Weights of a small GPT-style language model, trained from scratch on English Wikipedia.
Size: 10 layers, width 512, 8 heads of 64, MLP 1216 SwiGLU, 62.7M parameters.
Training: a variant of Muon for these matrices, 460M tokens, 14032 steps.
Each number is 500 + 25 x the weight over the matrix's rms, rounded and kept within 0 to 999. Layers, rows and columns count from 0. Numbers have three digits each.

# layer 3 MLP up, 1216x512, rms 0.0657, rows 1199-1215, columns 128-255
494511473442494525493489510477473514509470476524482473497434463461525534506548491490486497480495487460477472470489494475462481532508478472452535535505494517520511476448473543502511502530470509500492523494510488494546510525498495479497517502535497527500480488514495508530514475495525497500487501493511514479488531486494435496540535481446481491541477528493482530475548471524511492511528
446487481541486526487456506528487503485526485506506515467506417511480479505542501506545519471541531468507517503529516492509484535487482497524493470498511454455481480512511475503524553521563540493479525482508546504519525545493469498489526488507504470447497515521503530546506506497519495484456540473494494545509516544572491492452506510532480490502491499526539561509473563502529490482470
541545489514416481528426497550514570469509510512484488483523470466501494445497501521524529513489529500490515466494502484500469528535557447473493503511544466456498489496498488526544548487499526484510505479508495490536528520501546461508501449517502521495515483534472493522483516528534478479544495486499473527502547515489500514444521487493519503460520527523523485457471466487563489516487
482483492527469507506481509514530447517489497459528468504495476507464484537496457483504518541530491486472527470511460541443503552502515491456521519506500503469488529507506464481516490508489459519556476505508489505483493512520519530481491514463477513493473476524483537494493482531456441518506498535480491503452478535476533510464505498547482484526522532476506516548525528516512432447510
479533504502458475474481516491477528511473520459525554490490507460503535506519482521543513478498502484508534484515481482543507503467508458528481531541460511488505473518519545546482460459509545478521496518511493523513500499526531517500486512554520508537500470534478519468457489538492513472477461542466512531530447446472502476518487507475495537509494458476531521509451490528486525485534
504502531529510498502516463553509517548518505458492505495474471525455492496526521492464488533538548498537508515510492502470494463490475482473529501496498544529532503459494502527549559531455486511515513484550507488519497480514481469485500556475490529472508517472542482527524503539508471491492533465522476463485488469509488524488481503507461462477480535484473510545547482502496514446545
503515486498509481489476420532517511493508456499477511492499515508537552535487534503472500475499458522510540499489469531456459478508525502514509464555460487542506500531538486542507536493478505492480500475438508535499496515506528483490467492519539551505506468492498563523482493498513499516446517520499520514493520464513523510458518501532475482446486543524509476488491495497525496480496
462485453486486445492533496467486538472488511523485541518520493509511519470481491534501496529472492504450451503499508435457513490479549492544496526508505504487508466491537510494488520489512472514480528487471490485477501505498497491502497463446557504505552515503521476515486495503530492535529513517483476476530509502514456550538461497473482521526536479508513470513487510457498522506465
561485551516511527511521520502493511555538519512482498543486535491514562495552481496512499526502464502446495520478546524540512494536454493498474511523486505517460508484452510460515469484520516484544541514507462477506507493502476489498519497506448502498499473522516479439511458520536508492496476526530478463495521498496531476516486534467448516498505510491538466495534523514534523506495
482466479476511449529531491466507493505545551462497565553511520505474487500495521495555545498516514490530454506522524473465484470462430510458550463508463540469488475525509485517549551416483456484514501476502555486519503526489467468468545475529461485487534515538510522466535529502502460535528518479516515482525476497481546500497525525513516508487517536506553489499504471485546513495529
490514501543458495499512551494507456517505527469514492503505511521505518495505511526475491546436506529537502520469514533548496515512466503464508533484472529478489534507540527502467494488478549525476499473498493488496475507473505496536534520527468508547517472477523486488482522488475504518505498466519516501523494480472513474457503515462501512503500551473529521502516503484504461578519
475479507551488523500529533497490529515470503529477521499501480494508488505460511504476535490512471498532506479518545509473519507513469477476456499477498448498524468524478483523499455486499560488504485472497495483477450487474521508503514491527524439539487480501468474487474460468490471512470463482522475528495513518489485479551530474507541526488509467480479496506432458510519475524449
507518518494445512505521457481511479499529496501506478475469531491491500473498463511501484532506504487514508501517538496537501515539524452505493516464481468495496505463496524503498484508533520537484481530530495504492500470526472520539487497495530470463507466488461498523514466460523469476493502517479513488511471525451489467505489451480519493547464501482509465474485468475528499480513
499493464495560492526523483520519478511537481492477512501511490503496526486534503491509507521514473484490487471491476483457484529503549473552509490497492536552503514440525516517505492491472533484512531534504511488452498538499500486525496488505490465526475503496486543469515491498522493453463530477467491501555485505501487521493489471479530519539563449486472515531497467519460491449489
471515444528537539492464488529464519478514500485511530524488525499480510528485541477482483490477527542476521499466507529476502541458470469459506504505526486500450512519520479511533488528508508503499549469525526502516521497489494540518515480500518495512480495488524477521560509511464522518509507482506470528477478517482507465507441496540524549463458502480476497536481505464531537512495
494487470413485497457507439454461492498496501486502516540539501481467535468506489483528500501470521495472479475474501512515467487536553517528510474533481465504468504447484554484512528505459507506534554498519505527481472470499521490478548526482465491532525498522499481534517506545486493526466535441457528475468505529530539496494513515511500495506515520512536514500506524475496516511514
478480507538474508521470481538447484432497481575504451479545523507553522528464502498474519541458527486525518495529505508515488444505485543498511536520506454477432511515507516482486481514453509535507522470502486480508480497513536494520462463491488532514479541511525480488511526451469467479532501539502484493520499488546475551526521534508512526521522466439484525508492480489509508559484